Weights of a small GPT-style language model, trained from scratch on English Wikipedia: 208M tokens.
Each number is 500 + 50 x the weight over its row's rms, rounded and kept within 0 to 999. Layers, rows and columns count from 0. Numbers have three digits each. The size before them is the row's rms in percent of the matrix's.

# layer 11 attention key, 192x96, rms 0.192, rows 64-140, columns 48-95
059:512521463430517497525428434526425529523467531503541556493523420547567477450501522522427479506498490487449499519598472434533402444401437439433520
067:570613548473440362534486437449537431541521497469512547523455572560493507505523506439519530502510462465599453453505367439473557435498505537548436
093:473497424527495573430528492511534616503499530428427455561587442491441454597439459486509487531450470428433464538438544567484443422520416519427509
121:523535432532460553485524502476551584489484558473406394536563432521437487526452505463571517547398433502428426591439576538492461487553451486460555
153:483498552476524449520501445514474422493548440581586609504424549488539468459523504491479469480548543455591549376568446404509550473423550523522447
104:499505469479396562449556443422532535504531562502458449531535410473455535597529510458542563570460416540366496596492511519502437537563446535527507
105:390553525457514531495592440495491536505515453500522461476487438499523427441494488459479458465530515424647524502549539432483543476382560476472438
096:381564426490461615421573526440562575472532520487511391462589485505520481486526527456482464527585477481521457563498569458470515535466521573567498
098:470491473523511509454478570474515521454475471334433421496523492391509491578468474600552549429503551518515522558479543601508456407560546451463591
079:473526587437491438555469500507483411498576473554515520429478556488571531475552446464592559501542531533527613486515483434536489546475496484548521
055:536552495482566433518508563531585460456494495488514456516439507476408364585455514508500495486598456443642490464444428570506516398433462577533396
069:399516403480474510476535518513576476458483479497493399499497485609502478444502546508502462510501419476610495532522413402508539444444459538504439
086:502500528475552431545384468546432399470450467505524583468437512531573505451495416534506551463534555522487529481540460439580526526490508434478459
159:410553497513517528456549456545497494480613454493559567514405532461491474492522468430491403476575546469588480428563465432502533495458578553599412
091:502545554455461500518516471566507395456424445530508582627424467564479525458490462583548542448531446446461561456573469490428561537559483457483459
103:424505379610446538521446571463586493503483396413428484485595451527466511500500441469468457560548488556521448565495462553497485494490508506526507
090:480575516435471543407575467490502591504552510480508443511450466496503531572542505441509444529511440498511475521552512462461482548431498582597446
089:554525501490539530388591494503415451440469481503530433508462492557562553512522585471506452482530383481495511452559506468496578532481514480542509
089:581530596439490409504555451497534452493507541632475446586442497508446455503549562488470390484517464536497554450423502506460435483554539563485487
093:493545400556454535425585497420521593446552452451524454415549511501486519512552503429528446535581512449527510493607513417535464523482535582515467
085:581425530480459456492398509537597456436370471560423431515564434604427564457477529512504492440448469474485553468448408483530487531423479490468536
090:506578454538537488470528574537498535487465479348444458411553547556452481532530507470487524494513384555424434585423534560556459505507505501486474
101:465507503518587457556537498562567458400478456404514477472486468565477517494491434484499473496542485606516447417552527472519565484452508468491460
095:516478380499565564462482501542577515479534509507467399439515463493507516558538446482526445544505557503511566402517592537539487563539500505558477
113:436490585442517550567598432514471466494556484579551550516367494468556448463532533436490449496436565494546498393549442455489537468461485468517517
083:355554408528463534396569488403553578535481477522621440458537510533481506558512510448499501531509451431558470534566525451513461455569558483573510
109:502543509428513499481571466534497498503591544609546529535474519448531424522557580424561465532582567525475529433486539485409478542447534571586474
086:433546437459465526478485596499590532499478484493534427433533485567511595563540499456437525530535526514545491488497519450532492572467520478594500
092:474492501497480534452501520470505659492494581499480479390532505516427393613537602507503515507517507485528509507483552400476368491488543469484467
112:492443544492514506551635453437431468488496546627523504520389493485494391533527507538490481464532545447563497417552462386494548465437503471487496
098:434536413539433543354484538547501521486495519421463487465496457463507448666613498513481511491540444529489569507552538577517483509489522501614461
100:439548401539512564444486549454592471513426513446498436483609479590516507543557448447504512460568469525500455585446537607510417505554476504600471
085:455483561402546532524490454600459419550511472559437489445569537506425639458490527493532465526565385440490524416502563452577514548491530450559506
110:521577507479508507444477389610492487523480452544526509455485532494539521515606473424497521546523491495545445405509521459557552583461585471586487
101:471490496580527483539534540450538509436444540420461503518484516517444474494375540540516472518454528524436473618511479539447448461514406527397542
076:592491556456478498510500509473497530565508528485456504491544476456501603507438436585643519536473455512496409508492561571469594569536505479386539
075:496463501420487550390512430521453523536563450552500565475464446426537588515517446450533400456567525398565421410536485502596554526468557536526505
120:458631452462508475511440424553527503527526407542548450475478552508528536428604447391432526481545534472528569475564504460605513532526526522541457
109:573510526492473522482462567456514548482471484472506570509542547467558478465481554540506513532503467533479497526499522523600649517497529555418402
099:483341551552481588480625556492498552490495553473476521482537573497547473421452587553530562483506519556486583526483559428478484489438450443604427
107:507428535529455517546458471465531505484516523501474554526467532398549494446506441459403547400507545549566418488560496431541412499507519555548472
077:511428547444463474544514488447510520466529524473466437541579449528498497480499479589525500498442491529452491608476428560518451462557479506389567
100:412505439427455487432429511554500444501480448512556525418459523499515520514525472398384504516589474456566551450470493398595524500385524511643432
127:496452500505551482564484549453543553444433563467469473504522502517447459516404512580463499509447514543438516583447463563411438482574428498430565
138:507448541489484488564479561473512519511480559465439444545565451489450520509395473606513541513443470562452512619459498524471458511524413478421503
104:505571482494465502476447509457467499521536463487465555525409509476499495463597477385456483511516476508511526504556493480580516498440616475538407
100:563413420446519539513481495450430552557415452448441545512533534503445517521561448433449433446392504568462586439429446565492556463457569525518607
083:406583401527499523505552482437528463472443475507512474504496519507540442408572539494436487469491488526428546536467576499547473532458491487548417
097:508578421519478495493471535570486603496483468545498444486512391470404489530549522507506480520434501441534517465494556530503547617616484477514493
104:581569501486467614505490500480576450527475640457455524545465423511482577570477406458513483524462480450523521495518412459503558495451479539479408
086:552520454503529401477487559416467457490521591496531443502522600542534469603462478486549555468567495439552520437490523553429523534547529571474566
115:527528525519486531548531496509474535561559507464440518614503455399365495502529513437462424468551462478520420534560536520455448599461469514455572
100:553375502476535491511568417530504593563527495530508549518563461520485545526458484472515395577477513532488429519551505461448492527544524591430519
099:539504485475521503532384571515536534486526487439481501491547570446496480515486558562509507449590440519523404557506524491424516449519553557518506
094:485531506554402504602470492585440588520532542465524427474520554584538489476497459469470473469497458571430482527486505468498463465548492537391492
099:520441409544510537509520546434492429399519535484399533529487499455473320502494518470463476498536453460435441477525491509458555560502526570413469
098:521467530514433560417537476437432440505456409531487605499473431528509521613470505547538524392482410438476455454533503493558500543531545432413464
092:369574548550471587488552519554544401476486493437513508466473580622413487508511538510476437536427491537500541523451465427436450484474512446472481
109:542514547531451510524542536471545571556497501503378504432478536501489471492417480504543418520486468530480483536538553485435453521535531517503473
099:597470566433560555542500456513463569470542506499500469573523429416561589539500492510608491431443493453531491433455404505509584518525534499468481
095:487475462572491466535501512420563485432463487455565362490419543572465424488510579451464522471484467554537578433496511426502457449560500516476506
087:406446502455617447516538500598499477549478576547455441513529492429418543434444539502582494590587616508501563475398506551569577586540489524505550
100:571564515532459432510589462543403474559518493539484586452481527448568410461533518543520450473502390550410443413484520528492512495478464580497593
092:477526487408496393504537593530574478530468529647444570406462468517518420528494447495429457541548541544553536498431523534433547550475525478567522
103:480543521571471519479572404480479457581551491543563531510511519498479581436587574436529544529537510422555536466502516472515547559453555460577456
115:431519473577510520473558407513559510631490521495516569465474446512556496463554520406553474529553458487552370447547506402499513488525514481496365
082:562442519481561510465525582509478568469370559542455474562484500449539449440424514589473527510485501516497539479475651556488469509571513463404606
091:605521523398580534550484509543461532510548521460438549556544495470491474477438510561517517511541443550479600546431521500467513535553506498441551
098:518527431479421525523505543455505513482505570497443422546646472508430507509471489538498489553397394539467545539472513611410503422522392542394506
131:571499486507518489531450540443547502519496547576467445508594464490486568539424529599529512559475495496457476517413489588459531510571457477451620
091:601445495545474515445466540582421489463442583481569566503492562580525547558470517533442459464478521527562412507490451528567406540528515472564477
107:466467611533437461426497430442466577439517473407456490468439581583475544537445418503402506497491495548448549512452502491549562431512563559465530
085:565483552515495531562480533454416530485552537476531534485574484480435484445526506561482457484519573546479575559480532568497476447595541515431522
071:524560444559577433456513428457541533510516469512527549466508473444571564434545568447530506562587551480580426491489519535560509484487547554496447
101:518555442490477489556446564459465540439549547515508441617518488523418433547411447576474518496417454520428525524446588529487529482520416480409563
105:509480453506466473537470570476462552438462475534408441611596498487430489529465507555532494521415429471429488542419523535437518456521373483401577
107:426505473577464461455489511541488463470466431541586542432404496512517562461536528433482503503585564491550443449546477462620467481488564471589439
# layer 11 attention query, 192x96, rms 0.197, rows 65-141, columns 48-95
081:578446497497477469473492525399468542524549507656515550477440617504565448460577505460595546489512554455501481431538545575480542501527547456578459
109:475513462513540551508581481492536480454416544445454424481582363511434581532400485540429518535446470538496479537429471442550494472515437506420570
141:484481450485554552545511527547478510471448602448445424532615377485468591472388493565470568502453473498474510576451497514514510469582448505434562
142:424571497481464473525525458512515477559558433522603551413422553517526476486549504402490439516501558498581484444544447382536543479445532473519499
136:561417538463548477601465489476499446465498556536447439586527453476464494504446519562525534539464553524468510559417514550426465443570467431416542
095:435516561510431543527523429521371441484469503481614471467424400397527514396435494469518502485515492518568458494554491371536441490498487508425508
082:549475629504424524516532464515420501472480506572559484499459431396498460514480570480553486525470529543499513441641505442430506482612487502477554
061:481577549550526552530441499445415560410496438457488481459519495518506509555549538521571435539457499515532384574529561581453375444510532526472447
094:469409464457497497505440584611543496456485540526466483531515471433511457429485468474501532533548542475516581477521501479518542557478553450533514
096:494534548539484489446535425352511484524491444512533526446422538534536425617573541484508452499522501576516407432564460526432458516427519541539535
105:446571409496510529509508400442544500432446518406448462483565427563513576485453461527502530541474444525472489584465393531581469415459456533414572
134:549454510538486452415435565475551515525541465511479500528460638552507461513586486476554509458545464500426503498540544610429500567470572489602461
114:432492544491484476499557448575458443504578483548543584447398554484529431429509511437440456478530613441615512422534464351497458454455544494495460
088:390522445467521605542482557575503418603457459479585460439492513540534541523517432435458517405512400521467517544483418502496588603540461514488495
119:539402475560415554469453534469498574481500474415445454481495473429503509547521476531542608471528421455449488595506529620499447519558450509540526
077:496500534437546450550477405434507447536502547658528574577465507522490368457457514460541459544489609506566498416533500386494474533442534499429497
084:553539436450617611615489452575476455538501467556484559540492525509479526488531534481484452514495499478519547460522465527407614401481447555484487
080:627498463451537430472520432395583493490561437524508439522431568558546512551496397484520514474547547559511464466506427500518531527437551545390511
084:558438548464532544581503465460542555498565505613549532527446479498438406555459545490467436651498598512559496435465487507414518529484457523447524
086:507438438529467569425393516470508582441472567447527479444617462591546533454467493508544590460574444491531445531412503537537565577445489562543558
112:600471382523555418435483533368516557548493511481409449496571513513500419523604548538513538525495463495444537540516598555507407475505545517482445
093:474438515477584450421493513612514517518503490456545464578465424498482464393462511512395506432528530591564518433470451482486494464473483508478478
091:497494551447506548438550501489590547448627474449459520456471467523426461486491548515525504522563525540534466475526486511478559446499598512460490
116:420501533511505471583549477559446388484476516594604605515405491458476463474485583483469393464505550500541419454572436439477550426484432525511477
077:466507528472525545523551457523497473607405471593557481601472517486436544524501522499506438527488458466459504511491557506429566517598443497483551
101:520491594483514419519527450569523425496541489568540582540380522461549399580477553468523420513498634506556474409508466426428516469482519458479579
088:595549508479495512474416528527521533485438567424451502547446451508424510551499595499488479516510531507487451534456533539397538514585490518645537
094:552562571537518425485463523387502593537482485502523495471516460471470465570453563494548461586498535460564568485488507445500398592458574499448501
104:454547559498524569579551513524471420544442503528616554539432452507467477554457531466389367425559533496573457448513433423483556505424443516488508
092:436508479485516470534414442535538469510502500432458510507496494439478414606540524511498472613501559462537452541458534531419512386384510510523470
122:540452420550467462391433486443483472534420529410423427517508486472495499588573500518540579446539418552408453575517560631441462510561500535565534
111:512453503542493526525476532432480528517447416509552555455469504444562607485527524468522539457550441559500492488527586461602472516577434512523493
093:544476458568578460439442465517448522486488529495512525437454574513493498469557533389493494484552566454554489429526478497567521590446588508558467
089:531506526478481548533519475514543507477472589420382409568497417415469484550396458605473560546439486466436499588453519503464447447509443515442557
077:561496519469535463457455485542508486490522523509508557533398536510495514518492453496551424422539553561560447420501568503477615663403489489520480
073:399566449473465532450494425472561522498544422548483465475508608522581625483508480409492455528530454557528464420527493436500537495433513463529508
102:467551436553412512507464409537543496466507455451512467343568559572502633436555467439504516521548458525475517502543488403559434489531529525564472
102:524496532502407461456469473463552539418448455391484529508489482581537523440422526570507518461466611551477484520466509523529489532489543527359432
102:538356506524495520476582653456491548593484514530520530523513518484490470479447470502436529543539624542493485528517508548454543503518507504406502
088:530442504402474500467450498547433475375518516486506576439479436442563558433506528455494587491506520385549487477480534479553421514591497604542491
109:487438575429471524473463468487533489422446568451458429509512443473475568564471500577521533541408550467477558546427532488506453503558513423405574
097:406532467518456528472592427558501468499522416521610533503467601552528492475523499430442505489569434509537471504534484444538464423441574580549506
136:562507513466549500506438498481547541457475566464414420587534392438438534556433513563533532513450451458413526539437526575437509500526456473453570
144:550475554500536487544446500446553532506478558476400441572589456427470518518410517549524518526424478493449526585453542527433490472521467482430556
139:404545534477441509493504442504437484516533433496522559433456545555632504480568554399436496531541490479514532472534500428555458539464532535506418
112:503530481485459443485440563493439550565401447492410522560558517572392512525506469480529493439502478547462553448428491561536567502529550475503539
095:416600467450469532469565436492421453512388504478530398503518515501611435474570534466504481571448452450481490562408574506449457500538464500544418
106:459539504519531535498381537410495465484435441510481510487548471514451526438549581503530493555448429474541520464610444559461489536609500448511530
101:580499537487516574479476494536516505407470558463476456497434492543436607482576475489476509405474484510493583535563398435435540465512578495490482
093:557519479502656486534529560533523449497543606531562558581493523541480515532550513527551456410551471519518552434554532533515425617483529549527520
091:554523551468475497552456533518529404493465538573449497562487527485490477445520452460494466506566505483484542515513452493412493569471468483576478
095:533427452451512450483543395536525565415542463631534423536506516442488550539500390537513449542483556538544570497489501461532505471458518498394511
091:404508535645509477499472472493493545513438471455429618488478600482496434550511418605564526532510419513565498524580534498567488542542502631534497
114:520513534477457503604546421586480486528507527485500482477505535559571525522505488500483393450467413549419552507455474465495488478467523563439518
099:413473502461534502488501570536475546468520561447416476486489528549363407403486531498446527469489491551494550534457497538502474677520524486447454
101:455495435454498536585555552460494429473422456544524499589476489523486450431464509516495472372457459444535464429492373519528542523502488517437423
096:457478492489452496520572471522477444457477507445576499513478466489453446600436520496458457479479455451529504563468407531455509383558555532446514
112:532443506450513515462484556493537536528503546546460543558492458368572481442476402537509473499439443489515513468529519547455504585529478501437548
090:411454525457487445499487553503566532501574484460397516461470515535506516476423509510476461475474509525505518427546357420550538528484545499479437
105:493498529470524559552531472557426488457486555515599483460439485511434447565497552488488529506463427603474566438468535549474490441492515493546471
090:483558522529491467593580566500449480519555541492521451550450466397508570483483517509540611459520539518519586522492540470604383510453516436554504
106:554560541490468403503512555557590472509487460415464551453585494400547380520535477527611424516519554515482537423513545533525573581441440461537592
097:564547544540497409477420537570518487498553549568455526493524480399435500532503534451556511500450511590584484543465596551393550497490469482582474
099:570471504474471464391479477603453515460542473543564531463456407491511506477554451440534607429564507443531465493485491488507560609543587493526533
107:467537430594510504475554480526495594453517453442575576564474536460482535483526460465515495501547500490547499376595533453500544491508561507462414
081:552444510480610536446523539525503512506403576584458445538525440444564547458440509547511573526420518474484536516409490500522513509591496416398554
074:563433512471575463462479610487413555472498474612562553439463564501489518512554458553575479450561460497523529496493573500504430576483569488532475
098:567514492507556514546475503485442515519465554529408430524589406475521537460438529549497501520388485539443544519455511541497524437541411462393574
108:547544496486543457548503543483604533609539524581422491561548414474485543495394520577542476544452546448479557480454508527496442521538454485493602
088:529544451519438535494451456449462508518455596468496569425498458576565488449541597444460458498421557450537498526488523484608492476415525518626471
108:476544506478493424429448415510503460437503468410491507449443543578497570553439403501477499565456529622389532527532505443565551508516504511464585
092:562541515449447492517428550481560429557559614566413439438522482514520389515536484531514490449495528460483511597447508480513475483586546505480565
077:582572496474514422408420414526439464494483485507496533423465368457543463467523591428537510527608547528583379496498427517587573528527570506454565
113:475588513512514553557498453479488482516438592481437442527536410503489508559377473562507464558396487569443504594436479491527549520530455485407575
123:530482497501568520529465527538459522497414555487403416538594404438469543512428502561539462528417481526456490560436484536484520510524435465404582
120:424556460502384550485551514491463462542512497488567543421449479487584562532557491407566519514550559475547476453501489450608486485471501517575482
136:563498479493498566551486524540423470457373617497410462580566428518481526566501567485532515507419521525450524584397484527511483434490474512479541
# layer 11 attention value, 192x96, rms 0.171, rows 64-127, columns 48-95
067:489589383490378506435478422520476425489549512508530483501540431589508499494446499483606510548533468571506460572385536490540507520443524541452494
072:501429524470620435572555509411549600426481492485566493429512487449477440603454550643476491490542481525533606509434538531568480500475490435433517
085:638522471545482444542462558396463486512533560521483512493485509361447455650560479460557504533529473535489549546496604545460575436527468529517459
080:400524608503491491474509523528511563515537494580512485471414526544451468650544499488458600501558426507512521514462526540517530525570509400504524
097:521518534482518555585502542486459570489460521392529434608515482425543449499390388558498571456462486516470500526553511469506427500505465482491537
098:455512404566575435434478467589560583500554534416474496544432526490512434562491474590498496510558431474561510512475596505510579500528537496526452
073:509526548472466515491546555471596444408533468510510539405535515522526481413466498559464425541464538421501525434592500490593569572456517429483499
090:528485613520411466492424479520514547493479540510451412475501532637472488607435447554536548452532473509472535531434478497486480537486525557536452
118:495424572507493470487536428555503490541432516490523537559503480538463521519429522420550506501494482447483480511427559598443440472596506469479523
092:446539444497428495569440483560538573451565454523518503436477512503454544428454522480557390591506484431563470474530474444491543609437525441544485
103:488549516528460491473629519426548599579502532590505473430555496504389563517543581411548507533512468421447506488505578555601467549565483488490517
086:475453419510472484520400580495518504490453459455410455450529485535475555633406544453516409481465502492572421460478482491468540450380505486443564
080:555577444532471532423556452468587419457500494597541560467511560481487404606593546379430503496532520488463493575493466490578424588542514467559521
096:491462413471589531514512375534472397515502556409441473565424435530543419501491501479492490438586464473496462472513434453475456432555516482467571
103:530516522457459537553606524477518564456553500591469519447497492501503518496526569431493404561519559465508548499558397503473644683446527446497497
089:515532431557424489434381568528580571588590519492503523424504571598528526552549573407504471489571422450466462485451625523525553564468528538569511
111:457529484524531525512441605503545597528564501424508475497525486432411606557420522600568440482411359529477527458508516507518445466476492453479497
086:528465453475540563524544424478484466455493576464506581509503436516558440525518583617398517563452525500509515510491513544486595497524469512429525
101:518460502508458479514598484450493581577447522553587482520436417462436474472500464548456482471461446626457551531391571534549411498578491532462463
100:398513416512518470490574481587432526541470514515584490547516473462521513524506571536513534503397459589443558542465500486534438541453540437486444
077:474475496561538478505595500440516394456585498533513546498449422434435418481529526514524497567500421434505489567563574480390488434553523635515487
088:508552535522446412494385510517543525394503500432469518408473461607465446505535440479464525484505450514525525451462414471574547454467501422461490
100:536524413440547508425476474596509401482467524516463548542482467476484459478580494546460566473510507595464504483513477447432513466477454574488394
095:490513531421409603385612476509471408517560523456410518511496438478568582486533498523463545530486544413431515445576554500505416547586476536471477
083:441457537495521506582673490449488542553544543593472445574533444436536564450483480494543591511416624563521543482492525449451422499546530486456496
087:436447475448498658553567542537513508541459448508489447596501438534509481367500532448438427501514444505468391491551430493432456487521475542473497
108:571526450488508531470436522555482488530602471429450471504533560467508551437432497533597434487493490364514484436500549478498494509353499484511538
094:461502429410518646494484515537566469512546506486398516565499484526464463475472467451493442536466502483513492474493413554501582554541576479560469
083:391450496560402534542416436527547414499474453524478498452516504567525460461524607492590505521493500519511438552508456588476475483505462462491410
083:459530533528508422474485455543532532550568467518532495499517558598489483533532520469506524550472520573587552529478403497488567575462537471528513
087:481431469442543415439578431504493567425491551513460488504519512498539361472492470458493569502607449561538473485478462476477469480571533514498555
094:500478555462495468483515439548442466485423486577517528568411518460557469508434487462449580501537488564507422612398511535572461506516542515499454
087:436500621494477522454502494553551489591518531565458446460499480509489598493472515488496514526482579525463539477564499405493471539524489508510553
101:497537422454516534511466573472515492441461532569572534542505513537481394590560543496496562590546468424502479463552550513455436470550529577533521
101:422465566461503547453546551634480471538489493484487476438494481480557576470440554471405450497382378463476531490537455447578505582581447463543522
091:432491530488503545549486471505430489497516356449509462572504470490457500473518431522494530489486492509555602540501501515505462518464494490561614
092:556526539516549576539452527560518590479372492517506573508460508584544418561532452479457440586505447539454478458538499521552516498535485517468501
097:536601484435532502474523492554507527547427579525493563566498559524523547484544447427495485545535565547478485487486543543570500422559526545484514
083:556520464533537446512467482556492546416561498543482423541440555387393461481506486534586466380478462487485527413565550445503477506567534472545517
089:497483524474501438493556592500543463540508509478507508482493498488496464515482490483576555621544509556491502492505547477439444580360458391509515
077:543547416543627478523466528387416567423499630572446512484501498491419396478594470477538535570547446492464432490493508433568414518461542480502416
089:481500561566558411473582614513541481406506535467459544542546539444483444535489519495469495431484547554505440486501496510502444372525487557476497
088:503564416425554484541559430585338582531510527459512489413534452467500548470515493527558475482488577448484470527466462509465455457456565597508483
085:429528465495459480563385502542443571445603471522577556471488511546382442453511445502556426453567489506586474451516449427494542542534506510486559
087:425515491501583521563614453512502575467521451508456646493464566549514497529448480481455510416466531559632494519495404531443464493505573498493486
094:492486578441528517435470556564552426568404536537478489493440526464473486541484494529514578461522450434528462487579517468545525561548528486507426
085:441496440496571521493505531497483571535458468468576362507450578406528438424488469542531518459537531511491396529530431600475423539523534497431502
094:539606452536418558528553509518567595523550545447510413430464478508519505460531496494464389524370434481485511506507404536482484566454442523422515
082:646401460494529450512497436559479528510472526470482470463544478463502473446484475498538410489532457417502492593517428471475522504453480514550500
088:510509462453410543462501550613517435488463562493595548501531531515479545405472536512510547490520609408530439443445461476514491469462512442505483
091:464451448511533509476571492450481539525516549496475512454511508454555560416487382497532521400430475473508474477552373555549416362454485508562584
088:491483568479409518486535561489529480475490553439563562538402448595483440494458449461496399549459476494446414465440654522503528430510462543458537
120:526547495511571491463458452480437437466538569600518579550505518457493539495487510411455545555543558534501517522488525423545533466488503552529499
082:493495496462549445468479443552450478554480436458530464519513445533498540490473472500570490481519496508507475543426396490575530446465511441479444
104:435477525501506507498582558524423522564544459445498449547501468519514595479452565555488616347517647465551529540529462476436573419574526465491552
111:480536526567487423479456384536533499563430481482458462610418469502474480495500427512486467452519470517403540482534510469437591459541522459478487
092:483477406494508397467570534435512496454539470427593467572520513497372417456481541574477472508486557456545439557432500523456513508406584456453540
094:508461518473471519454519490424519499497580529485472561435474529472525413640512515520478576578531555531450478508510475602490437517473480462487575
098:451447524507546442499483522523503487412474509644470535459537550491445540487461509516499655421506462427485530536472546566565516443474517437450438
092:436473460504448564485438548466500539566555456500572489531481456492474483488545477511436460497407541485517584484436381524516412416476570455506523
079:576432511543528429458513433480453467457520513428467462452517485517456380526511548539546480443548491430462545634506553452482425534537505499493538
097:436487417486571495398460532539444511431529448563468443510494477555620498471453431489503449422483531465494449487525474440551541596536506466542432
075:528511524489475526433389504515457481423420543495443515421497533462552456548464493496425424565429571585451617489457486556558508512461478408536589
099:581550547441511572601541533481544489464484540552462540481479497557473361451531431458491538482520484522488573505467439517478532502572519430547528
# layer 11 attention output (transposed), 192x96, rms 0.173, rows 64-127, columns 48-95
099:487523414507578501506556457486415484428518415552527522480468413596550474433406494424526441533519546530539501496494521429540501484448539442448461
098:548506494470632484529528530410505484460506481618618550501452576530467418585447544502468499510451565508548501455479501500516478592447450518414540
093:586498473484466495527449448470536521528516563499447538489525493399447488576646477591483515556572502534482507576526549591482533518545558529520492
091:584514552460553521453404502391475627495481538490493454472489465433502409614562546448390502531555474519488461452549544590523496517501446529583462
101:488433489562518396598519544476481544582509525491526609572470597397489506410575516602486539449481542455519485457542560486487483503538532460645520
099:543476567493515415484472554524606537510555579531517579474379525530491399621579548586448450529547517505531434476456541581361528561414481505536443
104:552534466439484467508543495520531501447579461540541587450547403507507583387523498552459458543458463443490548530483500498512517534495561519442532
102:536442460537523488501513437515473494346449474512447470400454457612551426531506485466496487487476544420438488502523518557480504546494589510399491
087:535471472557569508494572470422463462524493510433602463501513521523519513580407526289529493505493461462514461559420516503488402478492532526536509
075:443533535465501433529548458536514455485511428535583549462413555565466478523401496409506467496471528472549462452489450373503467494407553495527446
094:449570497473501503611519481416516468531475465528515407478502498546417495470481462444460484456505504445458524442500546492578512521526468584365507
103:455449571516582546570569525469473444530470394549476450562522612447431535564381458410569503451465474473448528480498505452474481475528493471532428
095:600475475391509482393481397500544457460526555467559479428519458531585523552646479489485476483534447524484485499499512566525534524551481608444550
101:527455600472500465390543524561535416394537517515627531485430548474559477494501499457457564476532529443531463379529519534458485478499521506463517
095:471496555488525541542535403544581560525542431552543524495464508447463512465371483611501507517430438418550472459562480502534497526545510481425542
088:567541415455555579450465445534468446429514494437458475451531447604495542548515497419508484490572428481485510565481451511564548551434547469448485
095:590501539543472548499513621475456599521508564462424508509445543448371452547436449493609468450506512473439517559458538487530489431528533414505496
098:439472534504509546496477484558469455616427569487528555587508472422463545485525626603527532490424502465477507517517545505406445500500451530531499
067:552548576441480516434518509453474495552497581577468543560441490468475434441541521548400480475558526530498493486513477583510464457540577556412437
093:472490543505563550502602440583458498554493543464502504517480470527522555434533503432501527449430485490441497525488473567510467449572458459501515
084:539496490585419468431466529393517584506557505462489541507481487438536490565575542544462515606622476486531459546515566602439514473501499526549520
098:617448501428538489470477452513567456503498495653546553527540553548406434425490462417521538449490482500547501429507432457498548510469486477459481
094:523460548390460509567535515540500411497523503601571537481407559552504440460557552456551476482570564513465483413555415464423519477455463469498514
102:447494592514482599540612499567489488584526569432506492572503483452532612422442533436458473538417515522472512469563519572469527427509503527505552
086:482497581450500464564575482464482435542520462608586539514436569515507487462407544606505453441467567505568499375528455409492528513482495520425516
094:491503459520405560495456520516502521532554458418465436502571426488521623485480477507494591464458411508468430592523496451545429496591467456500552
076:523512436541512456448462522518552503511542473448467523488423548578462409500447446576553472412516468454544443539529488449562466553445617525498445
095:491473564547462510480614497542438448415479479425470566483502555429498497550450500483520397552507426433548458441500545468443469516448510552565540
104:539483424532536542593415468517480479450522495548575501398492397543543436540531465435462563538487521466525475568437467573475531510543512506450557
098:521500583483469519395454422539503497499433501416444508416527510478538540517566481539483473507449436496608493491536501495523475479540528554590543
095:568473603420611381444501484482473503449504546565562544504481518498430424537492500508485492511577551519602467412496503433444588491464465527488553
089:486465546489523518575474499435459411429476527506568451530439555612541481431544536388436474484503598534462402571470545443473378535412567472498548
089:460507518511499462481483503470516448470546523461516422592474462516560501388534466381449483514542518431584524490486523439489424583510520549446476
087:508484544564542403569483490468473515514459649475417481530520526509460525364651495396395534487564546462463471507507555536426490450470503496546622
104:443461524517435547500571543503441537466486525412485416561550549537552590462492459537582448495559496475573470492479483460448528480447471552414584
093:513460516571450448491589428587519465494442524543500439575488620545481508571455500537495480523425494468499518544512507406579516447489592496400463
098:503588569502519522507557525575508510538474478410516528522415583443466430434517524504459480602365486515509494485424531407476485414549483502555475
070:535544552507520488424480423478525440551439542473539561495475511477495524495580470260490543472489512442494463551522555499536469415462561452538523
092:508404511507499411497598525491460554562511577485512514479437408593514528392497472429591562498477476453590437501444510549488502490546617482434514
088:472558424470493503536508534509492522613554411473464572338483592429471471428493524590550495450606458499520497471526461549470540482593461548477533
082:497495427455571407463442552527503490578466478509527492563475516466406442512603481454479542477529522456628481560490526490418524543551454448534434
090:521494485504524482408375482442413583506497529446561581505532416485465520486565463488560495519524488463494467446538572512485492545468519451657559
099:436419493531557487512468472527542490520418561466468539673440436591496501583518469414442508514479519510439468519597476502501443521425445431469513
094:426382522530552489551609534541529519584529484491511521532500522522510580462499455607461563464484590449470575468472437537462426400406555482521537
098:567506610580612536463538489485557465540541544567589478546512521505482499466526515451529451471411484425478453464513514482540570498490481493540565
088:486463519536468524631533527536610538441522480486493558477560462506515496435389491585523524565464512571524551451652526475459459483534474461504558
094:439479596524476459552502505394575518469501535461480536569504427517539487520449475629479591563533537419510470554492510456549537447483575494495492
096:439521536434477566438554550506520523509495420469450499449445423547460507473409480589439475501448462468529585503507450436487494564538516487402419
094:452427488460493480465536524429581521492465508490544535480495437515544587540533467642426595499489461485526508457522581522558481517511535567371580
089:467470386458454508526452503481504582548512445489533461466418533479497590384486483506512610515516489506407553523479512457455432509483413547587528
106:445591473434506539462555559507463412415505400507480527493504484522453451531414643456428496519562522487510493446439517439467504493480431525504502
095:505550497555478585498510482557357544559567506569453576522515566453498640469431505524516458476561552485471543520564470462499475563467501455503437
073:584483432474581525503417493443460494544483478523557524513417486513522566556580457255585513490529455569496539489499543477473464488468455475534482
094:575543417502541566504516543552508466500468491496520526434428482590565456554463524447688481525550482469466509536461537511474468448620497435458463
096:466570544480441522461503508548453513459506506543489599467544515521479505471394450487507423551475452520454537502624543586509483494486528531475517
096:537570460593495528443517506527437467464494517495561488481549468476446552421494491562552445449458489415571556495499493497382429491522549525418552
100:519531541509555377450443490490516586582556586449531544452478481474412442551415573653581551449490461575456519508530563482559483472588576451495442
096:531481476411468432591454447498514510461462511407492534419532432475553495558533528510425437502490477529558493426491404501497526654539567521471476
087:548532489416509556480489464448633515417475603472513455555504523458518538451526461666465484537518432543506465504526407416547568618489535422506510
105:435515428534500453515543546496542599528522489491503534525485606536402498493495492529505515496504451557439522549527538493519455492517522503477354
086:517539508532464470398441510495458532492535537548484518536454404507507498593574423546460481515577434483523429537514521458533425588554546461405419
091:514412517529466611561422576552495582499495467527549450562554519508527516538584513517579548474500455498527489456594408525529545420468505543493524
088:494438405455528567447545491595484500528547519483553432458407505537524504499417506582477429486429475578467512423465443526469578467511518429528481
091:537526516557500540521538534580552549472469500512542519515545539588475554458534473366420439546406469494426465495616461544448455498497450565553463